{
  "n_layer": 10,
  "d_model": 384,
  "n_head": 6,
  "n_kv_head": 1,
  "head_dim": 64,
  "d_mlp": 512,
  "vocab_size": 8192,
  "activation": "geglu",
  "norm": "rmsnorm",
  "norm_place": "pre",
  "norm_eps": 1e-06,
  "positions": "rope",
  "rope_base": 10000.0,
  "rope_fraction": 1.0,
  "qk_norm": true,
  "attn_scale": 0.125,
  "bias": "none",
  "tie_embeddings": false,
  "parallel_block": false,
  "init": "uniform",
  "init_std_qkv": 0.0331,
  "init_std_o": 0.00741,
  "init_std_up": 0.0331,
  "init_std_down": 0.00642,
  "optimizer": "muon_variant",
  "lr": 0.00161,
  "beta1": 0.93,
  "weight_decay": 0.079,
  "lr_head": 0.00343,
  "grad_clip": 1.0,
  "warmup_steps": 0,
  "schedule": "wsd",
  "decay_fraction": 0.767,
  "decay_shape": "linear",
  "final_lr_fraction": 0.0,
  "batch_tokens": [16384, 32768, 49152],
  "seq_len": 1024,
  "doc_mask": true,
  "train_tokens": 268400000,
  "steps": 8547,
  "dataset": "wikipedia_en"
}
Each number is 128 + 24 x the weight over its row's rms, rounded and kept within 0 to 255. Layers, rows and columns count from 0. Numbers have three digits each. The size before them is the row's rms in percent of the matrix's.

# layer 7 attention output (transposed), 384x384, rms 0.114, rows 38-63,101-127,165-191,229-255,293-319,357-383, columns 48-95
092:121124102101115130160143110140084134132102170122157136109138108118095144143129073148146135180130146147087106144137112108134142139141123116107116
098:129119107126131148136133103071153157135097117141138113149079139123094134080100069124092113133152136127109151095148118081124145119099113097130101
090:071139130125119166160091141135162184111149143073156143110145113130148132118178082136119086109124159131124106097161149158138128111121173149119143
097:152154148102131134182085082124116154095122163197113158142105081095130124113119149128142138093087106118139086135131141131111142091099104132147149
089:142108134138135131145148112130132130150141112149124071130134173140112130126091168147098137086114139112149170159101070114104132142102154139094110
101:128122103131128178120143127119124157090155081159113133095096186120092114111145111126127121153116162134110115078134102073184107122166129101097128
094:167131137091182160122209109124115128145121146130156123152145152098103148119137115075128112115143147112114146084127101147142132158154123121110103
098:145125140144111121086095139146123130152126092094158138164131100147128124117136107138121130130065167106144141154144147102130120164130138150134110
099:145155115162135164115145108070148135146103143117127110117129121116143175124159154117208114182143127142129111140137127129114109114118118123123128
099:106143089138124172153121191131160075115130092061139090156161130088101178131144122124108113101131088112148129120146125117096081146145119114132118
094:136116096108159151124142114152116146138152066159112134126095157141142097109093123094122102108132171105132120101158125104121132131115143109136112
094:130121137100112101123161129169134117152166103126137108137145121129105126130124107148137132112130098138112146137151148109070133083168126087131117
099:086106147120121140126145137178153161127089121106124136175125141115094120185135107159145114141156103139149140115107112116118099086110140120155117
095:154141140115096116159167151119120148142135133120136124109161076146103106134128112149119119108097147123106126133142143107157182116118165124088124
093:132133094058113116152133097108131126147121110141124158169130072176172077144107109099113114127125118074085121149113121092105114150144140130114148
103:135136140109102097118130125108134150161139151096187144115125136132114145108102109133135103154169130139128097094128096127147155112143122105174123
104:114087157126132126107134108136123099144136154155139113104112147145147079105154182130122144161158120121129123128123087133145151147111131082139116
099:072116121157126124098141124152059105105139114124072144098102150133129125144108091149134115095158083093101127131126132096095145134127076125121093
094:186110116141109133137146153141107122107119092159072151096114119136154153126165161147094109091172109122097171106115126122136128148120118153134140
095:138111113157157122138141134136128090169145136103152173096110172122124143102126131155143085099120107129087132139104108175181122147105087124147168
097:152111118134101117148166140144140146098090165144134150131132128140062163126174090099078118142091109112065102095156125085135114112163167153102153
099:110108172157132101136195124133126164125114119116143105130128135116131128119087138126138123099147121112098087118098090126111108125131151106153142
094:124146156126124179172131191152145145124121127085129120133097143117080119132161137138142133104149131117123139076113157133116137125099138105145159
097:110116138128143157118103134136131090151106109110111127109120121169151121120110105149124099168130125146130140113124092129147156170149129136117121
099:141137132123118106139083120149129102131178143131127168164108167104141136141154103172170118166146158144133101159105146118122126123133128124100107
096:132095093149130109132116117157125144141121149128100134094149133159141131147160150160119113090136133112116191092122132071105125141106143132190128
093:131165135171116109114136097148087124144124157090111156146188149120134171140097118133120131168148156153134120097084135146107124130128136163101148
101:114128111162148119159129116118161144093128144148152143109128152119192153147141128152121112156093140144129121144093117151124137148130142158124157
092:131119098126145156133151136154145128136161107113120074139112096160132155144146163128132120099077120124148107164155157098111097109144100093161102
097:139120115133179131123100132179114129155131126069078143093125141106115124154137170112107143142112148107134133125163057157134137119149144116099077
096:134151136142162136129116131153149141123112108093144206131157129122119089121129108106164108114124133133155098137137118151122135075115084127114118
101:135153105144121138157114136144144083099104178127140102101119133115164139111085118120129131099170095153079160114099131085119124131150120107121150
103:139150113122123134106154133153123133104125150050151150133102101132167172110129128139160129112097167132162128164118110121141125106117149112145114
089:131105115143108121150081122143122127109165132116130115124148142136150110144120132129085154174140122120121131125140160111135120139122107101169136
105:156122143151097121118145147160147139109104154096152140123111114103078139088090130134131133133106146090182109136163107175133150120140174117122148
115:091114135112128123121104118146135128158130139154115123118117101122144140141155115157122178126125176096067116131144106144132108099117154119107154
098:165153163135104112120146121162106124082108122135103169106161136123135105126122112131147101135157141078083127152134087143130110146133150121094124
101:108124123157128184102087139110123121159142188164151164100135105094124134123141122134142112113083110142159155084099129112168117118178103158138165
091:124117116120124140147103138132073101121123124100146109106094127147133182106149159080130143152143149205134100139142114159109184188110141118108094
100:093169115087152148129118116100124128101162148129143099143119148135107099102136151109143150114152104135171127167118150131070138148116124143078127
091:144156120104109128159111150121132117137101129120101124134113156125117128118128146120133149105133131144133083112153091116093171159140043143130128
097:127109127142154148084124117153137123102062146130141131112124161124141122130136151116122093177144092112148126124130117112143165115130166103141152
094:176126118129155092111132135119116134092131119115118139132153098159127148108122130163145152128126153147090119146149121126097115132136150093160112
096:140133145150145168173141119161100072100116131146103154119084154074143125147119108147109127070149169107141115125142095134113146131115140114151141
090:121096101119086110211184113107124119165151052136108121128134138191150147105149106127135117107121150120148116096172090151101147168148105136127122
095:094133118115087125084128132122127126155152160156148107121124090159094121127092116113145146109140072155140131105157107157163095145154160142085150
085:157119119147093122127107149160104138136118149080122108128122158104105146141131089105155128117152160141156114162084083116116164163107171104112118
104:122132107152121111159117117127131138138134140121152147108123172085190134092150120107166118093124129129127114168103140185119087118140089157098127
104:121120098137117102184142141086152115130127071142109106118072159147129119144128136092136095109143153123124116148121119185084147122109154110122126
098:107122105121134141115072161077125156115112131097121189113147120092135172132092130135130159103103133095081109140152128127133119137121150120116147
092:100146111139112173113101145132098155121128161130115110121154152144096134143103147075146128187167156109133129145084143125127134137128134145131098
089:119129130165135090131145142158084111115112088113135135123143098142078126114115131110132117101180103111187164126140112168095159116126173104121152
094:188130144140118099115127124111134123111126130112144096129161115157142129116129096183096155129175094100119144143184124132120162108127104122112128
105:115142165103141135128110150101159097144173134161098118135109131159162162139130147075131135101132156123123089130141115141146146095138131123081132
095:158102142126153125100122090069103119178111113111134140157128139126125090122140142096097116160107113153103149135142148126125062124091133119126115
108:167141090152126111139133099121162098156090144106105164175181170101102150143129139130108181134163138137102160126121122129189096121147106134191154
093:129172101128088144138146144114119133108102115121173111108120150100164128146085149100141100118123100146068137165103112141108132130139104144176113
095:146140127094088151162193142103075133091116178093113107126107113105147176122116124153146128160156096112086099162097115139144138147148123146110129
094:113117174121118135158130096151146147162130151169098159153106125082084109138176124096089121103125129134112144121154157144200119099121136099134119
108:122121161141166153149133150123131141134154105145163157141141118125160115128086147163118149152105045115157149142158131159115132170099154104133132
104:110118091147095166110081146089136116139090119123167089109097095107095164110183134129121116084127132117150156140127139162081124162116123158115114
105:100139112104100148116156156137112101152103120178126133136143133122119133138135144145125163145179145132122127131131114123098146095138151113104119
105:131110128113064123161130165139114120124133137167153147109174072154086116099130110138160122108099108115097115088141170111163132097112146146109155
102:168122143101128134138084134107139107149112125093129126095121114160143121116117115157093092108133110121092147133086131099140144167099102146097143
109:133132137110118086123120114103109124083144141171071137124170157168101117119135133146148131149125116118122143109146153159115124127174115098140134
112:122156131145112127115113142086139155118128147108112162148160171138132149142138170109181117116142080138137120139141121128155078154164163125128144
103:114138105115148111159107156091127121134112151130149139122111128106135086122095087118138129151113137144095131114136143131162146123134116107098150
102:116098134110149073122132107148132152141151083216120123132153156107136101150149103120101125114136125129110148125094133149098057106096148121136148
098:135152158116125101117124106111109128137141163186120135135109169098070119125153087119167154104117131105134136158131175140147155159123128109133093
099:087174138139086126146065100135152126113088146133114139168130104107143115111129150073122135124110129145122146123114152122162140117107123114137141
098:112140106152131132120112103139142107128133168112168127107134119186144121106120123133159148150100107150136099107153124144133129129184104135146136
103:197127138128131118070125116116148097132156127109127114135152117137069154099128139154154131123105146146138176098110152093127141125157141180146168
102:168121113093124120122138126137082121111124149104145107169141153096111155154152120120150112171094148142166103171134178146099137141137124111114076
107:144134149118136086123114117160153125129111133136130138148114100108141132090114150147124165150121130094138158135158127084182161147123107138107119
101:093160139057162097072134140124139138117121100132111115120112106165157074130138134116115128144136149146157150131165146115113105101121086084137132
100:098145172127153129082087117130116141118124139132138103114134118105131109102154116065101100132109148135205161179138163132161126089155095152150146
098:144138117131122147123105144144124141137126131118105157110123117119134141176092140118107133121168076153159144131118103152135140095160130125131118
102:143148110154122101111122158138146105151129108096136160139164155111144108175125129167145147149129131123161121122131122087158085080139120104144110
103:111106146129106149112073137154162127149122125150128126097152155182161124112167163135129156173133129117152121076152131125148111157142135128162128
105:091130144104141109097115124138132086128129172131085112153126156134112106070126128088151140124104124139202116123114108147153132132139108099182135
090:158113121151125077122140112135113160125160149094082137126130113173080107119127168139132109135090084161125120128164136151121121153082135092105103
098:151124144128094162142143077139160126160140083177108055108099148113131155162117096106126142098178088155134118072137114100172151129131130118116111
097:099136153131130134108163115073100115111152137110104107130109149122093142136104104105154138132149135101139133117142118191144138116075168171136148
103:170125126135103144123145151113097117105114138115131062148193144103115089108139131123118131120107095167131143165169119131130103154125116146116139
108:149116124120166113116118150118133119156156099115087113142173172168094125164095121141160136175097132147102130099148169116090127117174122137147117
106:153143125126131111117161133112123118119141133104118141101152139165103168181172146129107148163092159127177099126120120116101145164103123105132125
106:140122123132120091150124117120123138151095130119141091148123138141079110149115134131101132112142117134113106141070138098106168173145135121146128
096:098132112139121116140121124151134131162113151124095132129120074129130109132076157123171112153126136133106149106126133121125146124138140138104180
099:149130137117166137136131122117132098108134120135149114099125153132143136170167182103141108098154158156116145079136132146166098139129112144147144
095:148104124121099100126145104185114139106133145127149110163136149124098137103078134126131140087130106118138146168139132157136135114161119114142086
096:094114119116116116091168099135098114130136148120132189144134078125119135157138168087143132147115132140222129117117160148151121144122157103150157
098:170163126136114174150135180119130117129139152093158129155096135059151117120117103104129152128169086134138118138154118100148144121132116114108138
103:093097127124099121129147115143120160132149111132120134134068137136110119103124099140140117147132187099121151155114145133175129086123144097086136
100:153149120110114098116144156139115113121112122120086135147132158168117116107153140099133106156145176115149112152114126121174109108106161131131123
092:112164142141144144130128104128114159131153148150134149111129128142100118094117099204158155106151129086174132186121132158134151115147126143144108
106:132094120131159126136155100111077154120127126081123090113144146151104168160103129164109145116100167129158172125147086142161135154111133137108130
100:132167142136149108125155139134106127123168109147119169125117142131135095124159145128108120065103132111144122150107135090119168128154108116095117
101:110140126128141106137098135107146125101129162130153138154151164116108101134138111129135123130116124139133110153102134077160097100139090101122131
099:128134135105150158116123172141172145183096122135126090138118113138141135119129122110087143146105104151098149142150134117130094085119103121113131
100:130134156146107121152105130106154147163106111114140139204108109158117126115115129118124091085110124156120126106102138130129140129108143144143105
105:142110124107121165132109117109128175115133114129130141097162095180134139150134141126150129130115174169107129106153111116106167155122111135112122
104:129129129143114148120118103132114150160140154079139112151092108108111133124092144165131151095131111109140135076098114170120142124138172134106128
103:165105128090135130107121083157137126110128128121122110137086132151141133147109123135111140125139162126129165154128156130116109122130140153114130
096:121114132126086098133119129111126158150156146106108108134094150130098103124167108156145127136113128096123129103135144131113098140142092125123101
100:153124117173097165157113137133103114097141134150187129124090087169145152105120135108132174123112097142086085121097126103162137099125148122121151
097:160121138088108084123165132122126158072119133113108102157154104131105100064159100155165112114107158109135145152159143145131143138114080124095115
104:133129119122127141129127132162137122114141102128117122173090153127160102136096085155148128108153142131122098143142075176161100137129124126114140
094:138092133120122154080130157161113153132118126099145154128123111106151149125135115155132164150140061091115148098113134134148100100111096130146123
106:174099148110090098095171153152106156122130098139116134147090129118119112066140150162150147114125145116106112122095153116127121108128163143158106
104:124132141141159118107137118138108143149130094146108100138138088143131082134106133135132128135131105150148104161103135120115146147163103120110147
106:164120146142177092109150090134112132162174111141099120133111096123128162114121140145101131117153135122151099125162140073115118104127112123135140
098:128141144110133103080131131155127157111169138175086144155093159158107129120156166114107138140103145130118148136163116104164139149147095129134137
105:152166088115128125126119122134111141108136145119164142148127122159119127104107104153146112137136134109084116107180193091094121122107128104135144
100:107152158127160121150114111119150185108155146130134099132168096094121137124141104135103131158144153156143096154158127147133131127157100103106146
103:132134127094116111097143101138139149125136108148098167130148141152105135125132118135105116111105145127112160155118124067088135115104111094124134
104:133095163129132141101156099128171160089124141144125098099123132126127067104157102131147137107137141108105164133124116102116105115107130119126133
095:138123111111162147123145166095134118093156114101112164144127158176100141128140121115136162141174162143141131118137143088099092117111139121115125
091:139097117135150132120169131172105145129114112147112095133138131119146124136118154111156132144142109119120115124134139149128150144100144140165177
105:111118171160133142154153117145139109139084062132126144186119106132148153149159175081156118103114112108148152156128139089132119141110133091118137
103:143119136141162135125097111128147110140125136117114133141112138125137079143128127100096133124130151102155138132133114136079140153071132154127159
098:147116136129106069091117101141123103139130137119117135107139112161162138114132161169146166166135080149127096142146158111100125124154125123117169
109:154121153184105149096124113112158157158136132084142069128105122153144147149149143131129142123128107136124123126136068078147140157146125187110136
105:142083130114111128145110151149164101150107158118126110105164096147165079121142176103115115147122113124139100144185093108144091134159166123125108
094:123113110156124171158078148190121103111134145107136116088171099094170117127132154099158104111133137103128118116129115124139111175111148148132135
100:126155147084124130127128163127128129142149093105080128133129140117124145139106130138119146127140126164106134157131179114105122091129125131101095
095:116163122136104096138148152107141148113116091174131123171131174145128124135153091128126099109102121102178119140158169119155143136146129130121152
099:103125133144158135156111108103153116158106138153148114143141140144170091133121178083133120113083125132126087125159152137111134103123114142131156
108:150171138143125112170134101105133133172117113137142136167164134153089092147111158126139115105152140154160126120095120185091113140164141142133105
094:144128106141139124164101157136127130111164105121131178146145109136145116111131131122120159151126137129152103085138143177113147127098135127133106
095:154134100142123129198138152088142125136133094145108126155074104145109162162126152194158121146128116104063127093138107108099137138134177116116114
107:132098121126074104104153068128114117120106118120120131131082126125190164122100151115127140170082129144107136148131145108129106130120141167075096
101:149108180119118097082108109127138168136155146168110124109136147075112153142172121170113071148117144161122143115166124142160149111162148165147141
097:139161118119131154085152112103119108114111133143142134111109124117143159143091131143096153126095121123122107174144111090130072143075150132123130
101:113120188164114124094122154128124133194103105112150137114151090136146120111108166105097089111124140139086129147121102110083158112135134096155091
109:123207117171135127122103141155142131155110143140184122122141155085087153126108124127129120147126131125109169121083157113170176140184132138166153
107:099132120168122141088092105154118122106177107098147118110185121157127084136133131097112126102122123108212118144151122137104118116127135100141085
108:109130170164103139125192122171158125116155138164110133145115084118156104115165094134158091141106163137157133126113176128133124125144160119133139
100:130139157108159109136119152122132100119153084138117110153128142143093126133128092140118118128122134156186106098146123124094122040145127116090107
104:108115111147154108130110137134139101159109102104142163121136080132157135137154139109129107159117122131187138103114130147135100096105177142098130
094:114115073142125098094130125131081152131132119121159106132119099128156165155073176135119120153114112095118113115139112151111155120103159158100135
101:104132141136093115106176089105170110136107224117120082159132168119116174159148134129135127119152142155083128156122115111130161129140165147101122
101:144112129122152128144179115085087148126127118114097163165094139122141148163092136130157120136133150138098088095107125103113137121133081137127117
101:161136137137134117128122113115052120135088130110140132129109110113160185132139082100093135120116118111127104087122150180164165119091158116112126
108:127171193139164125117109101087133128156096121112090140168118139153136155162146141134095094118130122136160157128104101095148112173090132142150107
103:131127138094132129115164090127144111136133142199127130143118129147135170145149117138129146109109157134166091086124130116103113091122131106131109
102:106123114158163095090136120135157140126095090089140117129094087136085176136106121125118134136183120172112117123122132131103137143143143152127117
102:130128148128140121089115129169108116102143163147120140131117108155087144117067100172113176185144153121110106101118136095124169099120136130153093
101:091121137142148134132127086168157146094141079148089089120125132128154144150134126102087098087103106145097104130151130128145146129126115182112085
108:138125120161163149163103140165117143142100153125146142151107103082160102121155132146155119098142108094133098114154131112099128156113118111144139
100:122125123146117115108146116133135165110127113120143132129130123115178155109130140081117179169162161160164120057124101094168124127124121154135119
102:136101108100152092158148160149119123113134115104135133090090126144105121132115088138151131111148153103126147152153133115090104111143129087113137
096:135153128116171126081132124107115169144110108147138137132127134111121156105141123074134107089125120097083141116155113137138134143073110143146145
103:177124103148131144145139089129116098105090134147139126130151065118176115145132138113103115131127153130099115109100119128152098166143181133091096
107:141180130130139119089108063106105121146139139089122117063133143109139158133110134117126153108153187131129134141059112081120104117136123127101155
102:162152144114147147142135155119128124129130127118130129126093179153091153131139074148134109141128108133122088127125110145140129107107123118139135
107:116089140128126129149127110142111145091119150161161124098115143122130125167118093112148093086140131154108123114143151146159156093122137149144109
105:160127110084137122132140142175108132152090118108116114144148148129085148120143092121092127148068099175099120145131123088118118147128120113124100
105:115091122184157094127159090135136146136117139135129129145093125154126125088105103130109108122146185148121153135077141144115146167141156137115122
104:105128125113158101113168141129129133157120110141100119134125108156107123120214161100164111131127091105198130113111217130109116142116112139098111
106:086130109153124131093120133091083115139128155140172173136136120081132123161122166101120093101108107162122142138118093098125154151155134137149143
109:123126111141129107099145105126139096152135099136129123107144108091123145159171139142154137115119088146148133167070139103112170138124117145107172
# layer 7 attention value, 64x384, rms 0.129, rows 38-63, columns 48-95
102:135161150164131136145162119100096107131151203114167084093111180146107124107146110093136121106117122102175141101153121146117172130122163088123135
099:112176096169094122156108158153113106127137161141130106099131081130156133138153100145167131117142144138130085101149168150108140075179135128087139
100:120138142150180109154144176130167173129147131142084126116136109139097118114170077165129111092132117132134116138164154118106155077127148127127153
102:146152151121128116159107130119107124124154115130105165181157145112167108086161117087123112119159170127152118115130136153123129138114103148143119
100:152153087107151128120119133121097136139091112100122076109149080137104115148152101124130137114147118098139106103127143096119151124118134170141137
104:101113109142180131103130109119135119131171159086092153111100123103098141116133117127166115154168126170141131159124118108149156128117125156146171
094:126138182136127110060132102150106175115094097153157141135142135145063125134154104136116139156097124124114130066154087132148153127103103137097152
099:143166146187109081144113051131164162085093164102147108115161147124116152103132099172054128122110102114134128111152160098151082123123181113179107
101:117103145146119137133131121158138139136152107150137160139117179147153126171114145154124128122133128124105115171122163156119122161084146123184117
099:111139103172091157131102139159154135083162128162128129142144126146137188179147108147182110121181136116117109164125127153125116137138133108109151
100:113116160126154136162136147141139139143126048130151142146106129073121109136113139072141116103150136130113152106113136149147136175118122107092152
099:117105130129129116124110178151148108118112135124152116141090115131126139170108132131112163119121130145107114120197126167137114165077089132134134
098:116094119113162165108094089176146128106133119129160130151108118143080126116154131147173169119124107125114134160137108125086144139128122116168088
098:145120158201153134134143148148147132102090113122168109116126100113136099105148102115090140111139098121131129132145135064124169149182127112147133
099:125134091145118173137111076104119117128100112129147119106145121155141112091122125157130174145166153131140111131140124145135110184111177145124156
098:119140125153123138106128141156145133090153130122086088080133114132135091137144148133148113167116154126132140173171097144120118148144143150126138
098:164145104141164127132139138104151130071093116156109179150086128094124081115176137157108121124101144135121168134145138123125153082110103090141119
099:140147085135123119145116102115131114089083108163081165123127113131135103131128098130064118076150116134125114146097122116132129153144156111122127
101:125108143127092139115132077110123102122157095133132152102150138182141141125148149122124117084142138121127107087126116119128161122128175122123124
100:134143106149134119124086114146138135156114103104174135124100153156100103140159138140134121078135136142131162106099085146136095116101189164129129
102:174095126164086146123109079156108121125147152151146175134110125088128136175143092123130126094135100110086147110085130150137163136106109131138085
104:179122144124092127140180165150111145121118118095118082168119108116124126150150103125126111162097102141091137106130113157124115127136160119129104
098:065133120152109126096088155085141150138152107113149115094098139129169138094120074151159134092129190156138108124113148145111122194092151120118151
100:113098131118144164114107185135131117121137111121133160138167134163138136122099133118095124113153099115130140102145088143139117159117116167152135
103:152104113129134101099149123146139094111153089111109118109138140105122174132123087144140130127117114119147133147158117101114135145114092125142137
100:171102116125134157161168146102118100136170107140115120139130093098162128151109121126170125106111087144138134080131155096101120119117118124152138
# layer 7 MLP gate, 512x384, rms 0.11, rows 0-31, columns 48-95
098:082170140132152167112170065123139118107123146115102145141108114121161117136150143124138117082162092117127137126147121134092141104069148098142123
101:158123095167103171147109094100117087134156108131139058116172139141107135071150132130118095082098161137105114155111144096164133118154092151130071
104:103114112191129125072172131121124132086161121145124138135116123087107133132126104106165128135078151115134187120180093148182146098129132123114113
095:131136117135133143124175083110114114116119157131144125118132102124166104075143058134147162151112106141152163113103147158142121144116101111145102
101:047146125126123116153103132130168133141140106134132106124107121081137149107140130126141131115143097121116111139173124161093110111100161151131147
095:119107119136117097100132079141121098134122152131126100128098147151172087118159137096103106104145102100163144136133135156125116126157106112122118
099:135130190103140129110147141188120146154101143151150084110123121134157161131136085098137111117063126082104110145146144103160120137142147137122156
094:160103101157116112139125110099130117113150125160138069135121152148153121127129134091048123122075108115190109119129091150138115116138101112155153
104:138148140077108135145127121134088140146171134139171154159062118147100097167124115128088119121119129131124109148129132090131137164137118124118130
103:080119132132108147166145119107131095077093123162132097114148098096096071144156096102096139112131159152130136131150143115120141110108177161172157
097:112149106130115131134086089135120136126105152113136153156107108108142142101097138146126133161154135120133126099124127096122155127107118116156115
092:142140165126128125153122132109116139105121110136111146149145173163139101161145131130157156118125106170127129097122147178116142163129113136133128
102:159092142116117109114167127120093122164158163146098150100121130128101141131074119132124088108106146124150167058126106137147113080162107147116179
100:115156156156132139176134125170159147148114165149114134129092110078135120091129173110139115112088174119094107123140091098125141115114126103105126
098:120147135133140128105134129159106119139204104150087108134093097121095115145116155133157115184141119124106144153131122140183107160126119149144146
101:152129130112180086159139137111097119127129104141127093127133168166150125106103137100112040139127078139136124121131132142105123128089138159121153
099:103187165098162123114118135107110133118132138114154135136148113147120137102142116130133098122134129125109090122169114154114139151112101107133093
101:120114140104154147121074139128147107141185098140093198115148146117105153129146099097136136140131131146138130136098110118178080089110103140143100
104:122164131120114127129141118177133162130118115121122137145132066137113119093113150093164176139146118099119124154144096137134128142086134104126137
093:173143103147111135143119155154141126138097142135117085130111121149141140142175150154107120127125129122150138089115095132133161123135142142128092
103:155126138110125116140134128142152121132108087129153088111127141120127129124073137113097155137121114127159110148144152125097124084143122109130112
100:106103112142108088140122150157117120129136195109099116132105127092164161062119116103140115148112134183117133131131145108139083134112091136075120
098:149118114107112114162116110134122206123133089136125101113130109138148080111139133126171156139112142166107122156110122157159087087164108138202129
100:124174154118137117110161119145122123165135134109128090183125128149139166096103115126087170115126152142096149086151144082048124108134141157163114
096:127136156164121177120104117097113172132140167113132160157120099114106135116138136097135119126165100105098165138069140163112144115121093166133128
097:118091140159115156169162141145136065136138118134105114153154156154135077132135166130115127109118114142112084130149163135146125116078104181143100
101:119174169125159136148107115106090119085117159113127100096121141135120102139114163109151112060132128119132094126108146127160118151164128180112173
094:092123112087150107145124102155109129143124137159119192099123114085173173123155131114099111131091136156081131147109162135113128115115095124170107
096:129144137145119123096111142133119146115138147103132083072148135152124136113166158151149129133149102157114113157125151159151152156088135160110124
101:124137115111132172128076143132091155115133133164109132114107117090158158100119170142145128130142084112107130117121149158121130145145111151117145
104:120110127173149145133151069090092147126163133127132137129117137161152127131158136141124141117128113147134143161121157134158065114189099087137110
108:094133115111140152169153140152152141115081139106124132109142125135108098091156157152103128145136124114127138108132138108120123156089149095117117
# layer 7 MLP up, 512x384, rms 0.121, rows 0-31, columns 48-95
101:202093141133137129151151128098150122129142168094155101135154103096112118188134153124128135127166118153127119078104099141118077094133133135108082
108:131146154094126065101126137101135131118167132097130117111131130152131103168128083113135146163107136159114109150154159108129074136179115158141148
098:077150124123162111083139110119162130098168121124108154139145155155099082079124093178084106120097105093126122054143086142154107132148107127110139
094:165114106112122108127147124170100097115176120168118129116135075135160139112128071122127111126129134102182176123130140136104138113127160088122167
098:138115121118133183194117141094123115145130133105073124133161150133129139164207138173118110139122114081158093111110144156105130158124122118138095
099:147097120134106138110110120100104157174117127159139135103125146147133127156167125128148134118073114129098193143107122120155140081122127176117104
096:130124085120134102133111167108146114120150084102145177119129163142123145140157134162123134169180136175141137092116152151146139101104135134106146
099:102074146158111099145142106153100157128119110155138114108129125164091137101142128141121123151082127153094138101134137134124138166134115116114153
102:171160081081135153086140163165185126113141085170139132141143146112109160166127131170136157125125150116106128131125090143107162124126135112107143
104:097119119130103109122114112160092110161113171134123085143145113125141143144103115179142117161137143100127108100102113145106118141098148164158165
100:132135087131149116103145139064116094105113137139162099124089152092134102155106095109148096129182133127118096106126109132120136099123085142121107
104:138139161116107058122139103112136147160118119147145123146187132132175134114158154103158136104102156106160134107136129145124144111135130124100133
115:151127148109135132135098105119132117064092109100146147187130142126170131121162143108116166126129135128145110106182104199143100124117112132135123
102:134136098128068074116145152134159157142132087107166123082103104160121122164137118074147131117109091102108137166094091166107125154114136107149152
096:143128138133145128174162098099141139173117127125139105101158137175177105091090141115148140090135159133122095163117139103100094123168123091102136
098:115121160118099146039093110170131121144155160097095147154140085156155111104119122130137160118147130108119127119115141123157156098153143130132158
103:098112170083167096110117135161103099153086128121138152139152117147080096128111121073123151091157132146125124100142129121094107115144147149112124
097:125150132111087155197132110113123119113116124159136128161128136120089146157147140139121108143104123152139096160158089114155146126123128171159169
106:146099155126129128124144093077112113097137153135141152119102141151157153126129103102148077143143136124141116145109145129144064112136134141111082
091:133133136138097138122166134131126093117111147145148135134123126134133147132169111141124124119115155119130148123100148110147086136129147100123123
103:131137139166164134131113100132117100126110119150127130141121118161167130125130142108131155165143136118126135145139150172058152087136133143098124
094:169139129115135089135137149110156148162142186131120109144134094135142124123116113089178127161079164124093103144119133135105200127126117133119140
102:127154116116107154130118162138130112136103145165135124100104169112154133137129106116099122117148140132158127155114116105102131142144112122091148
104:124125115153168127108118081106200081143114172193122106164098101117139138116155118110101155147108151125123176147133128122113130120135084134161160
095:103124096142121091157109094127118114112127181117139157083121091203126126145164126102125129129154133101096104149120138123136141173085134174132088
096:120102103100125091069123132151111119118128129157113161125133118109124135132149111131108121153097128156160123099123135120158143145109146155093138
106:118128163117135139138172111107108169109111114142138136155134109138069158157163134154113133122109094165152128151120126136114131093108140103150081
096:156094070136154095161131132104099136131133127114121135101133135115127153120161089120097079157110147111135155086103150099087159144163122139132115
098:133140106125109120121091130084166128141110133141142176112128126107116126095088136156108111120142122160120112158132103154133113121105163110132121
101:120119114107140149139137117086141149138071143118101150145135138113125131145112097132102131126126120119092121176151164143094091130124137109131167
102:092110124134122138185112121118131140125146104130112115149186143119122125163131129100137124130095100145097164151121151147119119125162121099151104
108:168159158117133093118087105130080149151139140102121083153102110104131138114117134170116166146094056135089144116121173115080130102158160182101140
# layer 7 MLP down (transposed), 512x384, rms 0.118, rows 0-30, columns 48-95
102:158142141116110135125135107133141129111115162055128139110117175122110136126129136105113119137165144111094138075132168105165133097120106175144101
107:106117158127114104090118097094139084131126164115133127080122154140145127123121124145141107172105116132134093165128134150120130111142071126159157
105:162097133134148125164074162141102097096149107142123109120124115175115134128125153128109133120106142086140118158122124118118146091129102135153122
101:111146127153106122191100132114103124138129120124123135122163078135086160148109115125125168145189101076159138143132128134090129143148118128112131
091:133149151128137156066162115074145163091128146131130135100159128155105095164117068140137120132115129082102174182118110142159138110118155097090152
097:111066139086152131102109128095147166134152115139150145142155122166129079094106100131101149145117165109096108140145098141131115133083109151141109
096:157150085120130122125132129097125114106143106163163126065151107140141135128136120138168095119188119125159133121120141128145130102156150154135134
096:137135109082173142167172104132141138111169157101111164164107146106130123120183078089107117106101121095085122132151178108117107120117121128128127
103:120156077138094144129093111128173106157108172115154126145064120115105129145120107138144140179081111163157114135109100114082122130131141150133136
102:117156116097159116166125115100145154121142146122111112109116133147166144137104124130101156159128108142134128135126188153090107112131132073132172
101:130102135083088140104119105163162146096102153149107167153150143119139146101089063114119152117139132095160171171139095141124096133137101136138201
098:065126146139075083139116092175123168132157138149133157122153116128101121124177117156153132149131139104208116112115108165109155156139120118120127
099:164117102162126146166115123135161108179075123095156131095118158122140144124135140127185159142113102155070163087170107154125085155160141128122117
102:084144093172102118148103119122161155100133131143132101118111140090101138148136124147150115166139122138149175144095112120172135143119083141138108
102:138145117108126165129137109146163136119086158096107147090148136084126179150126149158107133111137107123131156082116135122094107145126128120125109
102:145140161115109164134149112103127140128141117140156090135164125096140154167150085127153120111149105118104145134161115190124143116149115133084153
098:176148074086156116098151096145135116123137120188074117115119133127156132137125082162132148145120137176127130112110145077124113146145152091134147
102:123131108194101140130139117146102126166122142138119129119123110134134122107136119200168083150137184145113162158133108160118114105146138126131119
104:141163138111111147093130091116087094106159133101133130138130149104082137122117086098104142150126135135190145143123163122137089151127168143096068
095:188150142146143105121094128106167128111102128160147100170123149183141165123137132176124099151161136119159103143094102153149138124103154143143104
100:082174134129131150096139086156095128119137153126115089102128143133128122151134162134075132164121110168125105128155112142126121076136108159064087
094:158131170166138124089143142124127150130126142123142107140155132110104153107139098129127162136117143146177130115102130092130148124141137150157150
101:125143154097092104180130117128119057126138089116123156133124141155115133161117143136109145134169116144130103065109135114116118156119096126138167
099:154133079136128104111104116113130164107143098111090154140154122101144123108159109124121136111144135107138118154126187153172119129139117079164163
099:132119120114151132101100179163124133145122089138105141145118094122077143140146142129137141164136134101072149136159173119117115121101140089113165
102:095105105099152132089115112095141116099134167116132118138090107143121134131172107174078122108107135127125162122152109133170100121130108173154164
104:170107106170143140082145111132143099131123156158137116108161145157091090106098179128102129132106135110180151157111134161051143127146132111110112
097:137131076128199163105137131151147170164125122092150119101123162114099166106116128139102105047113107128131115123137117078103143078152123122097135
093:154117131159175113140082102077151161129100115136129165107154130139125138070136127184131116155137162098068178124101121135077149082146115153115116
097:122104083114137117113140096095136128143094095120110132093159142110122120164117084145114120065112104108122158107137117150135092138139143213124142
100:135120123107156133156156126152100097128132157144115147126140131096143147134136134072170150099143108051104090140113107123112128134124157145082122